{
  "num_hidden_layers": 11,
  "positions": "rope",
  "rope_fraction": 0.5,
  "attn_scale": 0.193,
  "parallel_block": false,
  "init_std_up": 0.0239,
  "init_std_down": 0.0051,
  "learning_rate": 0.0108,
  "weight_decay": 0.031,
  "doc_mask": true
}
Each number is 128 + 32 x the weight over the matrix's rms, rounded and kept within 0 to 255. Layers, rows and columns count from 0. Numbers have three digits each.

# up: layer 5 MLP up, 1280x640, rms 0.0819, rows 221-255, columns 0-127
# down: layer 5 MLP down (transposed), 1280x640, rms 0.0539, rows 221-255, columns 0-127
# gate: layer 5 MLP gate, 1280x640, rms 0.0849, rows 222-256, columns 0-127
up221:119112139203187102204102171129093148101155122127167118118080156102115125156118121097175089192116184103110180148079080106121150160117138104136171107122112166085158130094096089139134137128084129126170161101126118098104094110170210145187109091085169127089120164125079135120177141137120064116180138145132157201092146153150117081194176096152133155103121126148119085129136105101110111129119
down221:166054206212188020224177160179070189108135148157188115135116111158156119107086077108122142133126170164079129157128129077115113093180132124128130120108071147195133136155140124110125213109108122167143104176113118149135107108140114116130146148130115166182137122170126079158128154100143156103081130091160129120160128132087100152138126140105143112149157177104111128129136154074079139184153
gate222:126134116075147167125096211125141131115126116105149150148144131108141142163168000143123121152108154166121178155141135091110148102063122181114163116098119141147062120108136177118168133134132109140121112122156125076109130114121157166110153117167126145164087173129157097142111117129162167137139139136114161173122098189090119110105063086146124130100150122087110149165115097126108141100112
up222:167097114125113065080100062124117118117171147042144133125180113125165089116116134125130188114134138108126224131144165089109104088104116118137123101162137091074134138089158157162091054097144105100123193184160168165093109161112159139152214140139100106161143139104149104161206153175081128136107106125040057167163146118083092187092119130126158090134105131165046151163146132153151116120095
down222:117189134114095094171098136097124105084110116142105106127130157129143136122101118157092163157160135133105081121150080153118085115126089103048145147118100128132155143171083184141146068158180146111091141139149100141134087130091127158125149119099166135131105163151105170147124152157140133175117145140103122159154084131130176190064102113147139116113092096173113146115142167117116123092129
gate223:078127163171095126142081146113150126128165054200078141125090174063110173064095107145166178111089139187109104114152103137099183077128190140097103081202100175150098103072055206040100104171137103120143156096163076148175119156170122113163180057135091095080172113123121097125163177093142092122136169183121073101133101118105144157172153144033117116076131120136090127119122111100157154122122
up223:120114134109037099160140142086158152128120141153077142110162206067150163054138109118151165168145111134113105117116160133148120131067248096133059127179158142130082120064115141117098117156079092106045146088116129177162120162127144146139123132120068180103143134154135092143140143098100151114149152096167105161092104124142119158082171133140083114063113114135087122099114111135134126127054
down223:102152146142143151161112126157142150120133130137092131100075120164121128142069094079160154146117107165117129168135119152135110124155173164106120088133146088092055115167134128119160185126111129092126159116133060165149054105099091112143146122127110149128123153197180075094145136091147124141123111161117107141139111134105081154135122152103145109125126139076163129191158087122145142146088
gate224:132120136160121176098176169147121109130139089175165145079113119083107092152101097117138042128147117204159141155159136149139125176054124099140153151065129122153102111131167151105181134118104111107142107139148140054134096135076105099127074117154077126192155176130108121132154120165113154108101126195090121129136135141191147092127143052157133168112134142124160130074100108182096111136193
up224:107071108128151127129155147179160165126127093127129179131166139146150133126138096127115129124142101118123139137191145117112087074109115075124183172113160109148138095075095086126182158072122085135091093130133114114132132129157132109050122147128087132180133111079097123091098133134155089103066159147126107142142133133105156088156069085064083092111110145113125125169171154136178104143132
down224:163125125121125163091090102086104142058200099119127147103097076094119108109111137058063073101094160162118134068075132132111132082163152074165097075149067170145149082141145131111115176152097130106062128188107157143078109100143170162181143132099161144121140089115152114091079133130113194109095124173120058127136144078144112116184130111179180140105097116142127157079125177125163145140104
gate225:136079176126139172096097053085095135109132151108169122161117107153112152172105120071139141147192133145125130128057103132151163107096198112057101143116121128128123077178151137174130089047162139115160161108096162079127149136095147188100132195140088191156152090174143061162050073147118138162120158135080130123067151142121059103145182148116098116096073142137157173160112143115095110163128
up225:119093206039124168124092085149136145090067066119144174143133100150123138159102176117137115112167176235067104166140173104105175083134130137164098120116132182174153175082092113135159142114117135049092126086106132123126126097134096220096110096107136136134113158157144153133145182103077157105140108103165127135121090108060071125158116165106153188106078139116148129178153166096179137072122
down225:079110197049114081166131116151120146147106174066109124209088101136108168207119119083179144134101133122198139132196141189160138159099138118137108194136155134149100209116075169088110105071158157110149120124148129181090124092106153142198150110125136117112131163124091140107102107111162143115112156088105193125112124114128155121200062157075158172109122151107197139168187114111111120142081
gate226:128102156142097074130098119105149146103139067145097127109175115131118158145130185171136176126136057107114147094160112178137123145135104132102121104143113103145119089145096064149134143084161145150171114176074151144074090140096137097132135161131132137125161140115089154119138154113139161188131127113166122118148079093169164126148085161150210094102125148110131092112102096107199167153131
up226:148076127061156140146117080155129151135085107129089118140146138131146118119110101107079152189083128121143093125154134111142105114128112118168059097086108156121122123159159097135151130145089173120144147113088075145093143077138113122097153106049092080087142113130127122148107195225167132139151088120102121155088133205175147144055222141088167187144116082129095098158148146112161091160103
down226:088115121097080117106098146127180163116107152082155196116140113108127116176167098126199086128089130116162109150113135114154087189095189117132157122135155094124125130173166118138123107139149193208167142157147095125145082121083111104114153166176193123090119110085138145165126108123097150105150100075149126156101077122161124175140087119156098068081119105168122118125128117126102135157141
gate227:150108148141116126177065093145107030080121117143145155114174115146105176138161168166170106166098119120178147088115153117122139115167151082128079142131144156173089145122128149160138137107146143109181143120170104157156123080149144054140180136078151194121115117133136142133115137125151153134100128144213095104084162117131061048096136072085144065147144105122071103107103124155102106139117
up227:136148154083147195104091140165081095100122060151108105142088109154152111087126119086135119173125111115146087089137148096133091175141164143146105119182110138156116124121135162152179097098132108134166084107138115107141127076123137130160136151096172196091105146160141061100144147098201172108173148196148099111099119159124137145063147126094162078075087141142096119147134151156130206148058
down227:111137140068070150135114135105119211113109209072124119131160150107156090147119155161135106129114200106133149093132149093098084168111137112114085095136205149189116146156041108125153155103136116127114139166112126162138078108101163113145133135141142143189108111093196074095069126119138106143106132088168079126131112170128151147139118137131180137123116057088179167183149153095065097133161
gate228:122088134126139091102093084103156054099073124144115158174129128160102109111184158178080088131092116089084089123118151125089072061118133053119126147151127045139147116143119178098077091150154123086069145131119134166164133170166105127052156113094158114131170189126134121116140102073151127151160140180110138109161049108153153171101155148093090098144164202148176197112183130110104224149147
up228:086149039166141186122140156111057203097160147169144141047125097122106118102157177114092190152162115113154101147127161104157113164100113064164154177126066125083138142129145098123143134142178082158186151151163152111129109127147115130087067103104152130121101076150098114101103161156152114177126124058180108159182177173083084144150164127101169132060109100079127151153120113184122133089151
down228:133124130148152138119152140096125100179076109117081120134148155152140083075167161112108176126181108094108177157107128154103168201137156048091104120054126081119112104148163133156109109118139083121121133097086082133185139184173107131097121110118137067136141147139146102148129218086175109132151187147180189136165176152140100089104103140141116122163061093102151142176068157114175083136100
gate229:113132081095151117115124112132154142079112118157145107169160140103096115092218121125158142156136168152077102114156091185108103123146097115133156115149091113128085121173103127173121093130182138133113128129139155204063142107099134099109093154135174127058137116137118148160136092126149126138113113160111156163123160168124143148158129172135074129137121108167093181073071201137161093157103
up229:199155200127166085118107086119097140140132180147139130106150090134149162088160124176133180141097067150096134086159196093122099106127118037159105158097149110090093159112176079095113072147117135118123146130073124067133128158084152046105100120139128142164116107118138176133113137159116182131078134150145150127146104157141134061144123131119145083112132172101159164109208112115100110124143
down229:171205101165158159128096135129057122122144140106099115112154129116128066108155080102117128152154068111178105113088123152073092181085111163145104082125158178111150123111072149092136122116171154137068124139144158121143106097142090091141145159150163106082130146118127142166132120109157107108146127147178169132108108095127069091148152179116078102169126102160104089136105139113094084159137
gate230:129135145115137149209108103138138161192137112147146103169171101116103207107110157108123082060090156154112095109136142203129118139128073176097156157078120143149114127124113125166138116101156133163081118122125117105122136182104123125124126122156128156204122124105103133141161120120112151122189077097085116102093148133144162149067149141098145120084147116127130148177107102130141086131153
up230:116102121104122156151119172134094098087071132134179088136125156109171172146109111113083093142153100189086122130095104098070100139138179100083121145126125135202124137124129188090080132155080101168083206111140151120107111115133136123204155106094092151145142130155153136141109229126134091125172134079129156083126100129123195166122099082153108129138162088117098121062173081174106206144109
down230:107118146101118204083127134156083089103158176201122112064149150067118161110124136123139100186185128113135146047123160103142100110052162147138118210088106143107173142194163130109131165115118160125107144170153174150131134073132142166071119113102082152139125090141087098133116155150102136097126168095157118116132124137118134187173118099142123152062186108131121134145130121138104205088133
gate231:149158113139141128142182135077144051094165136180139102182113129132171153089152240111156122153161133131119107145114131145160126095137187128111142146075192109095155101135088071160191092143134139105165120122156140188136135147102086165134152089126127140155127088119129096102144170159112169160105184091156108084176155137128133139140152146136132080102134111151119130102164086102127116160141
up231:086129128132138142171091105043088079173157072125185083138107143122165123130109120139153120088149151134176126079191122140114137098146126150090134123117113092196148084160172157123165120127115170126076132121114182166103092176116117057136129161115097054102121045207117056095122163151201140125141217161113130084125108076143123161141129127127122136065190147100099116099150056139149145183167
down231:109148155155113086152135115154109171137125190158152161135119078155107128142132149135129095159216164133118131173081083127112139151081163180110184132116140162097138141126154100139150141097169148064141219138148128188071089207120102049112125097180142137150178093119180174094128146091155156174108136093166115166122168169159088144087111121154015133059093108168114106142158155125131153112210
gate232:186145152133156103081131117085099148178131048142117174167079134164143087101150153097154122083107135080099120095106133105222122192097108070132128122115127105125109148133107087124152083142086121138116091147091069134067134168068135100142117144061153131114164135089123152136114104113102078157142101133167181169039135158151147139175104083116139128141133150054118120113118171117114073131203
up232:142133132088090129136084185140216137155141090107125140099121163156217100152173160115111177056109098187069071168135181187090133184158149107164128121112132128139153105122123109115151131116138115122155136140070095139146135141109085112083173138127154161080171140095075161158104106109099118130139146079097121086136151159099117154067114069143093113101079108089106137095068120148095078175130
down232:110111150121116124131117060097069181147109152152151157123108126095094136101107180128149159085103110101108077142127141081153192131124131130078116098085101134111139100174134186164090116184137115156154159129131134120106118137115066104155153100119115122131122127138184141119152156156099134173117185083156102131134121167116106091129109127122103172148162083158157109123109106146107105156131
gate233:155087113143123117108106148132152095119101115114158150137189152080123162104093156158108100157122130155176153106107067116145138144120160123093095138088184100111095129146192094183112117084153118131154066169103128092105113125145151128067142088137172131154131135090135157173079152142144105140161187127127102092181084146121098141127135158142124146158175134111158145124151143147132153217152
up233:086141137180119120186071189123099154103114207118172118078172100162099098148084056129121134189131106176097120152102167150105140142185049107134132147151171090099136128145183122061137150116165152184103142163087097120200118160177017107147132118101162177168129159140132124113176134128187158103109163132155176144134144160117121131111149123160153097114113137190136109161131178077148141105076
down233:165138111151135105118106157165138138120121087102158147102125136133146127111104106155141203156138123078106072093119188111153101124126105175145146193184080134155108101159088084064115072118072176115117083125158082128119099125141131154112098175162050059144100168142107119108108106142099149079167096111142217126156133163098178183115153132074124137136146104099120100120066142139133176152073
gate234:141124163161127088075156133145067118156126130103112047106169135048185126156104101145140155104146188116170172096194140147176195089124155124029114110121116131111079131149149148128100164121166144148133170113157092132088110167132154144162060151160131096070140092107150067108142187186119134129124155102233124131107159145125154074105157047135137124222107145145102149194046100091049137123122
up234:131110131136099118142089168117079139132139165165041130140141101077120098071113151110147121172141160124118075097115140163175181138129088116077140066114110078109121108124078134110101111145114119150149171123172152153154137181063183086084104165150094163087113106109145137125184109095139101146096086166149148193188158172154159127107181108135161114133148192146157132119148085074185180085160
down234:130092127170193062138132105112134137154040163127106137137100228126137132164171147136090142116177130120174143162185135063135154093133107110122121148105126116127138131163147149106085169089182166154093150124192102125136125102187139158130100076121114136038146126114142082177095115150138139104135119086170092113122093079149105127105085068185101106159149101146128110171076112094032108173116
gate235:078074105086130100097176120108146117144098165188119129109092182111118125168173140086131129141132144080129142118097107152098115102122147138045151091202136112152126161111147157134147112153158103162114092116165081129121100148089188126059161103171137123135148137121170103150098144097156132131113101100102182130117167156181135173150107182053136125127151147156118180087092109184135058135107
up235:127166177171055131201095073099157124135119114146148152098059150109071116171093112160081093185084164166119097165160199096061157090103144096141156104171126138159144102105105135113107133143087093136087132099131161188101143127143182137140157098108122096147069152164143096110126123111205129082152140091182105119148125153121111156104098136157140109122157140092168110164068137151161135118131
down235:144125104186139131176169154151050092086147086134062117147076168155075140170186098089186162128185134169185084092153079120128113150167107126175116201113123137109099136077172134134133127131181143129117148097165116159145104055125127173117112127143090154109100109151136164122215115111111146139109135146129170055142091103105140130129157069142161072183135153136123083101120148135154095195104
gate236:138128093121091096119068079100176113136123151141126135053131168149158054094115213163128138086141198093161108132154125111071095157134074100135116171123193071079090178118066153086105151086125136131104077131116111115037150118157129088128130052126161106170101092143045061138098081151117101115099123090150157084119110075076138130111147104178148145143051136086101155129088101109092152089168
up236:142143140144141043110195099107150165099116132147113186168130159109102129164089169123201156101098119141134134163116118095142176031161162109128122129143131135131144117131110168147139134146145141078131100146141090150168100113120129157084143121125135147140173145157109098195108103145133169160136130102105152112118126124092118180097104165131194134185102169101115118111129153213094134149140
down236:083146153094152093104130124098153113120192104171127195107135111149090171151129154099153158080064086089139138164181045151191128125126145107143129132084108097172100171118159125176143150075158084135130069096102196101105135114057118188135113163147082192138173087150095130190144108134120050141157089151137144089157094171132193145160169103171145134167120105106118139099145147118143130107105
gate237:117140143169097086123110180162155157130156120171211128098144110083117076128160115112175190120126143109143167152121118135130138160156121156052079136111122118129173118117090161172105122134090150148105159149135137084118109153126152107091116115116148166116157154109169147085124175113081117093175147136159199097175143138141116094185121130107115160110120093133190113143115093131086176136164
up237:132136154156167088137140117126122160144132156096132161128141111109096120157085140140216138158133133142060109136134130123158102164094155059164061123104095137054123104070168156126058158123128153124143094143105123097067106061162107067094181134106191163091138143165108130109175163123151114096193135103109061108138091101131105061081168110168096141096092145139115113174183123070116100129137
down237:145078122137079161102093108076174102169144089109127122156169118194131163085074136112099109139122121148118101184149107120093107150046099109134153195131124067167163109174131140100130212159151123108168144104112067160080140110077158147160093142169165090101172099178117126122174123153091119154088131167115150111101123108084113104085170157168160143129138111100149167141130137081146058097142
gate238:081088130100152106171106157088104086159162091133098141164133072169105110072140161129120138203093148099141124094059151123141139143093122129157157168104188115160117163128192143187076157159195118176090112131157125163147137183115150109100137088113055134150155053131064109151080126162128122122135185095088153116086164130149144099115081111168114098155138099075133118145162107152138166123106
up238:183086132130172151148144097160081045130184119129101119126148123097095226112148120169106138098127136117124165159093200104120194136124121132130106151111147107114098055148157156117092169156154114118093212159133122128123145101131106087110163084156119126130117173142181074126127217137162149097138146123135101151077183163206105094142122144132173158144162086115153200087080095094131137161147
down238:129112170166097157184095112112207156117118110192105159189087112138193122091139151106217134111093121140121121117161138071082161094149124120123102017158072163162081136152172135157100163129149119164121140168080098138114136149114178105130160105156165127160132127072156093077145146051056118128118125073085118089144184103162106184103162139164104089142149099076128150138093131105159137146118
gate239:121107170102097101080116150036177070095127143082146165118136152177133164148126155115124137109143101123111223139178075100120101110154176134133171164145135151181060118132045133162080138123103127132153132162104091140089108107132114140118165156182108214114150092071139099095122164070079075045116124129106110095115129065119148125105109059101161168098116142115108124139141106105106102139146
up239:108141093112161084140081174114179133196183081088132124138127153086145094112084139102157086123142145064165152119058137046147105120112049113122145061125135086106126122106131083114108146182056059149083181103076139070098123199159177139200143101118146087124124126095094132108158134132149132181126192124184108145161154099148099036163148104138054122124122158152118178117166116183171189133135
down239:083118115169121122171202077080132125064142130142143122132143099107184092083137104134135118152129080104110140168092086123097114145138042120114187115160129136127177108114116066177193141080118106083123084174121089149120144122156165144113082094124138106162134093075093112140065172123155088116136128149174140091153086130120114088135136172139087126155125110168089121140076138087090130134151
gate240:118115096144086115140159089144138128106160128157118128107096130128141107111090109146104153080139138134166139070167143128141131123234123143165174154138159093082110182176125128135104121145139113183130072131141149083137085215085099090138093077080103154115160128101108128118129124129122118117132099124186158164084071113177081137094104101175116169198159091128108122210113137143149062128125
up240:174121133143143097116106222160080112135146127158092103101138167167139169142174148196079082175069125118146164152104174141181162081140168091132180142183146139150130078167134088143103127133090126145165115091111123077171107183124139085097144119057127119111171149138204151153162089160145076138176090147133152207120105133154155128128132102158219108160087138128194081089175164155064126122107
down240:138110075093132184099169153089103098146121089120156201111111160129148105164110095134100119106109134170141129137104109114133115193141141167144127197074178082063188116071154134186130136141163118138151150139134140166083158199086084134116110143161169143091132082155091138143110151111092077110114120115157141096130089085104162136151195129168161098064137127141134162158140112093180099196111
gate241:133133120085090150151117120105098181137156162087157116105123140073159168138141147119124133094087127105128153121154102176074185089152112105203125121066172089109203117116128092124184137123149142160054078135090094143127138128131128176086113149111103108112178074134145084090084121076157175098133079076125142160120123112123113102152157144122103107115122060201200157125122107095123148103152
up241:136176170101123166139129103173126097129104141088154108089108104193131163137149121101161152118100164138132175162116096118178105158110112129053140127026113132080174062143143144101163166115123129142049133171126169099228127069104107180122098153136155162142088164129125143129164126115112110128130142058145172121144145136092151101142114152083103171142129133113178091131150086159137117149158
down241:093111155127148129116188150076102199142102134151142169116076148108179140135135128126143113135037128200105127153116115104143137127145112117169134111138132164090103107138094081107080118122126117147128178126118167135150101144175158136138164197118124070111139148123121121168178151138059072174071111110161163167126137131144169178105138110178111146147103149130139129108076135102138081160143
gate242:092147094126135166103116146145082114106129095130103098123169123141119159118157111120127120091126106139152180172063108117166091151071141132095123125143154050148131091168118156122220126110091162125120106173108102099130096147191129116121132139155111134134073163160126073161140160095178120199164063119070180129107152112112101166125147104128168152076198143131138093072155110104114112132171
up242:227135163128084122093167128113063189119161080115113170107072179104139172188111158153131154110097078110166154096105127147149182089127112131130147138152100189132074155106109100055150164105114128096095156140154105135185107149113166162146100096096131109143057062074136136116125134142126114116087095173104174069102111176125150134069116151191162163152147146153123115048069151130144110161100
down242:147157154120134146164131105128094096144159086162069126163147110096146086179143166163145101087117135112134176158149136110155173107171076116130115070123106139157066168052137067119192086137183183098104100051112134077158132100077090134118163102089169105137114101095099089102156173109145071174179151111121126063115126185130172134146143141130141145120092152179118089179127111164149089093075
gate243:111056142111125067131143119136201091143124170152107136146132102072118160129173129133136151189106140148142100084074119190183165161159096162158083129060121094110120088135138188058203185134123161178105115160147208202187141143174075153106161099178150156122186112169143103185137126113153110107179117143120079181168070106159089171180161094178129095103157111098116107145120092140166124134228
up243:165092052129123133168178143129170118063139122195087130123142117096134156162109083120128150178098085117083147102072166093175188067153100174092091116066114129139108139121130089121121121118144089111102143139138119144129108140173146186145090130174150175131160198102052146122142158176128089156084160157152143145110170155114153089105121178137132157105116093150182159145181110196129198137170
down243:101111105124070127135129098142141116089100176128103144117137066122164149087150142168132097088124128083134150133096102132199133145146144184111119130168123181093118118154130101127180142092128180099104140156128154086070131088099156158152088107128113157125131072143120154152100124125109119130141090106074160134108139072160100160150142131182065137159134127115186118083116119168077183059162
gate244:136135112133137131110070107092116138076189171135143132149125158170155164117139237121155091135107167124080134150057139117116113122081112111124183124142134156122121120151123132068134135148166101133102107127170089131173121170107150128081112119146081130130144173175147124164142113136136091095100128105092148145131100087171168161159163141089135104136161105108101178137086104097135127172118
up244:146103141105084121096136143109131106160155075120149181150106129121189135137135134044088171124146053115169109139107107128145059124084123104192108118113113122087115108131075108135163110124117080140113124076157122156179057172106116083133158099115162139180115128159183132098144111134102151130110112195070134152095164133188080122245116147071087162119119163149109144153089191206168179116121
down244:148137183142161094110163131071114074127140064098159155177135113153125108176115128134107098141173091153157135081115134160173126147109156150156123115121098139120140131058153139138163095119117103142083136105138100096146152095095124150127170167126163108135158160160128169146098163203104111145097101143099150138082138129164108134184087099101088121134120164169103160102089153126093099148112
gate245:129145117213131136102112094141143102088149080118109117101131080158176142140167165110119187132155098159161071181078150138125120072103139142114081128094149129147159111090172163084119106087120170110102161146183111103125100110116166080151149120097115099150119130120131175154092113157066141035116180152099102129181060094148098148115072185107109132137136145181086140135103085089144137173183
up245:171106118134147056125102096154103134158142133194103164139087139093110107084119075089094152174141111070118138118135156087116107187148164148136124165153100140107147099148165083121135135125157167153164120137096089132088094208163154082031121117181140176101123133144181135167106138186113152105152138128133117170140123088113137154135123152111100176071211128142076133100146084104114112132116
down245:143074115149132116124153101133164132180166120138077173170112135118135134141165079148142135095143119083089101091128144123141125100205209135129098145136120133103118070129143101194121120131134175080159138123110161104100071099162139144076137090168188110086142147160157087072113090158128170136183078164127104097130085145122138146168172093120140086072092085091134104089177142132122165127112
gate246:136129161103081097149088159126084139155118102139073101145113096131153138110183090178146099130176115112147135098119081136138121134140160184087127137113120229056128103192127105103119106104133066126087091088126109114117117143178176120069174132116129122113201092024114160131163109138082136129134169106152092121176102124161197113165090108109214137164073108136132113045122146114186132187162
up246:160157078125120109123136130131188103048168112151068111103097112110085135117103147125146104092093137113075133138176118135065122175113134111135086126111147125164159180141098124146176159095184181182220160111160116140099148123113066091154154099145109175148109159117165167097104114138141106148085163142171148122148134145138142124116159155085148065130126128093058073144102171165126139119108
down246:207047104123111143105140081154175110079145153162122192115141125153107123107126141120119176151086135168108156161097177081118159109131093123109111119136182112141112115162098071155179139147142150113121183142141131169142124110100091192161123150202111166140187154193180142173131096144145152130084111183147135109099139113187149207160157109137109113098189122166086115126192092148116051189168
gate247:100122148107154061134120127132131074166089197122127123100156162155102116112155129127080115120140174084131133133088128166139127118133113062094155212101111117087131142125106131147120172096111148111110125163122093092143079097119095154128121136156168091173152147141082077136092067078144121107185131163134152120084162151076132105118144118110104093169115165162137114119142127120157107122144
up247:132169116121121156101175143183130154123135203162137142097099126138097156135151121085150135114118157147086111063102165098134198127112147153103127085113100125120141143157163086096190151121104146139152126139108113141153185142094133156141098156091136088168089108109139074129045163141121077221152108135118093161102154121101133132182151124085158140113118088087155086111121142120174122179168
down247:101169200132106097176141099098158137188145142112084100118177127124106182101122113117130068181137064097113192140166140114116087155077159115184099125146069094119157071082079082133172146159160102130162153073132150165090125067158151070098112127145078193168130104102117144170071079140142101152120159156105113143180196058192137130137150105162068153156095136114145156090152079112123108120086
gate248:153100178140134126119181182124129133146149123120111154112082140160136113157150164123051078109109143154136143138143132127168103107113081132107140151112147151064129133138135165132128138083126169132157148089116076135120170117122107113053128128093101133147164131086107154076149158106139158110108112178136149152109168155168124064107175138137173172089201132173163120065196064091094142105134
up248:137091167195127111181168167128202084173178126100151167137056158129127092164124121181102082138167122076147104177154092103103082128098142122074142129190109143112118187119125102123100175167157120150141062169192174089143176115129097205039144133157112175151091178153105096074120154070161127142132125128083121041178071118132144106129113134114160117127097127150112133050113128156130189079123
down248:103095129142191186175140149157077082170106157119063149152108123089175105146119152161124161155119157065120154140117138094158170063151188117128162096077148080156096074177082155099098076120118154085094117131119078135122117117165144127124166081071142129136114112080133162119121081049102149110112079161106076119117095145146125153075157096109035198071092155113138115142159163156066119154112
gate249:180102075130115134086122172112125167096150086108147132195166079150134129105170116110144143152161148209128117076118093103124093104153145096181125136144136114092109160112163075107112140106045140118108131132108127166118139094151118163163103055156178147135090154182103149150100137180197131078154151147100156077095098179167098157186158149182185129160117084142149157098110179112118147147104
up249:105166164119182051107162092060087114160136135180129093093088178139139126100129125204115099138168133086177113133122190133145166176176087117111117152140142158098147128126147101123088072098188174101111145087140157094174128084096123068146192165106221141115121100115110109177158143150158118106197122111086059113089120212133168152149186118146158172160149119137097117164106098070141096116110
down249:150171107146165106158051126134116126184151086075132119127131100137124108087130126117104078134091108102090144117123115183128141152161176148098066087129125160154154133115109112167133101114175122083052104148068147080143117164099123078060200124092108092112152163146195116167152094115150187156099113168156113148113124100090180104135137099130124101140098169159123142164145164154138113110108
gate250:094138117107200158070130081127127155215168094176147144185122120164066087059128140129072104130168142152114134159186115195100114121124153149155069139147230141149111096152109129172188126099081120125086150119089156165088120108139136133085115067142097092148170107129085140148171135185121126139126157056150167117127085110165179159159126164171079084172110124144162123140157053115119051079153
up250:149135084103179052140134167150156133111160104132162185123149193040100146092109131146176071096088139184183191089143134170207188132129099130114084083113141145150159091125105147119136132117089115120132117097140086131121095073152131096114148138168164126135133118129152158128134070084109197118071066163123156116147213100130126079123131171126129110125196129109142130136108160108170146134153
down250:112156141156153102074137093146126169168138207094074129126094164087137124173109161126182136111184107111155081116084179167188098190095112165129139157122139062173133127147163099102063137125138092122121146146109099099111135162125155142107097149140099100113141168112115144083187119109137118137142100130083117111059150142121096155137132117105116124084098104148169164163102135102100137143166
gate251:142163087114103108111113163135125114154093165131079131068102157051063161126139098200125152182163102102118105147120079135185060080078102169093154085116146149095152112176073168150130151174096143170126133066092135086102098104087122208149076103145167058115053120234086170122065117148178076125137134141119174071125111090128054127117153120133120089090126154099161133085141122169090188130148
up251:059072115139149140126124115091135162143151156138192098123151217122101123128155119161147109087119175189148111088122086157063098075143131138159167176135205130129134116164124130120156103110063115211085146157119165074143183212176123085130135137187154129184101088174106142141143112133132081107098098156179111105186122148167194148098167141110175094103106128093122125113119145122160054164059
down251:233153160147145103136092099114174092164089099109121116154123103154143175106153049120096089124154140173099140043109110100142158142162113160161130165149116144109151142091124142180130107109191118178130138100126137120172156159157139119164099162098185119151137126157086138059140141164184148103117172163107144094172080097148111128160131091116127072115131114091098130071155146186140131118117
gate252:166165093128134043127176069087106155174162135109100173113132122135141167116148082152139200109138115131113145152143105102094117142141142076131104175092072155197086103076154055105115099183116152151103128114104182095145077130069156115147168146166157123093158150083132136098118156110101168143118072127160158119123154164192127114154054154174119155155132091139116177106163155177153167145144
up252:149169112085100109135132156166136146094105139128112150101198128118128143120117126118083113135143153115108101068119195165137124143130028137123092144121103121128122104124219067086135155171131068088141122182152127089102126175161200166108172124126111093164109125095051095141171165148157114168150177072151110102146146102156177171137141144157109089139108098139106181085156177156091148112116
down252:048139144169133183105144154166146182138074176144128052165074101180094146088103101103104123157128139159157128099159141155055167148175122172085126098151114140123176136127125139142083128163099142123143126089126187164129156129141100148081089098132140120075068112129085116161141158165165128114169129125131101098152148117094115134115130160125060152120143100113156123105160158113137125118116
gate253:120087126172104123177160051083056140125099155110119174124181084122135129111149123143130126182153063108072121157117104075153122077123153127112158120125159155180075101205079119151127146057146155096139145153142158212128104146126074140128128089153085147123147114108100108041157119152160228102178130131189109166158146158161104149135111135047228115172141155155153072157148166090191115130146
up253:078144141191079224231246092071122104119099114124078123159077116124106149111183141145101131124102170146153149121136165151061132139085141071137127101109099108108169157128111101161128158143121099135081140070136157098074115173146120117133155220174140143135106106137160107122166137083164109137147118129119096116100156151104136106104125145102098145108124089137124173091123183093109076095169
down253:103126090124070217194142071170116138109153158136128146193087142139078140154176093097150103159110175182148079150162161128084078150079125114085179142176137113097155149055135138102109113095111155095113059114119158138159165138070114175165163121155138089118141134111137196191048121169203123126134147135160081098142136140139101083108109116152153069104077133106119128043137092145098086132133
gate254:209172123123062182099255152195156127124132072127152114179144176114129171128087142147156151137155075133086172146148153116138061065158101174053139080109122112119116153060201193105128150111123160117084090108121100160152137128146097179108159124123114152152119090126122115132129183162148080135125059073192199108100157093145090111174120177142130109171166114092138141089124155109136107152094
up254:117178165047027200153255129163099118121173140158133137075146093106172120111153120104111132118136130131135107153104138091207175140116156121083134088158111087149113109188171133089108136138087125106130142161089110102106144172042117146144135133126141115124130139113133134106130138128140081126146164131143112111090119130116143104117147088135107087130095160136141088121146096192186101160145
down254:176213049224189098156082102007178141147148158178085155145180135076139115139097185167105090090096139134156116177136099139142179150152138118142145094124170131122094139106107097110116130119128046152145124096111166141194110121175165147154123159121123103207123147106117112062146134107114141151087174137144104130088087137074122181131177240126133178107140103181168120191183091142155071123151
gate255:153172168098153084158149081174110151147150082105118101118144175164102077110124145134194134116154136131145104162061176110112122130142087120120112110180066074119141063081109124093115116075167091122170100126092099167196187167109150146152112207158090123077125081118104138178082160170145106100207118114109115156101083127159112124187131129108158120133181126103159141122098137117116090153164
up255:096146099141138147120139134164120139129092131099137154214111129137142221162132119141090134135144123105091122109108105132156130051111128184069164133114080154078135112121135112132179134118112141117075125042150160106165128166122083110195113101174150128172122093091108146139152182146065140179171082144125145087124146144102096119167099107173124137168111114151102101109076075128121111131063
down255:145152107134156122133145166057101131113112145148142109106140101139175167098103154157132173100143116080127130135119115117101196153144132107025140164089163109119113178157145100069190129116132150188151152091156144087124122156113149086113155084138162079097177131183123133110089136096093131109101160171178117140082102173150144136148104199128191042123117158105093104090105104155107170143088
gate256:129111070087148147117150217103191132153169111133179173103077123149118132063117120083117147121108129112062164114106133114099123147148065123142096116140092078088102132117104104141108110135132101143103088172158157150161167064118173147153089129129175167146109128109091113130100178116153104157176128135139138147121135130106134119108057199114134099109152149082139124126139158148133134094128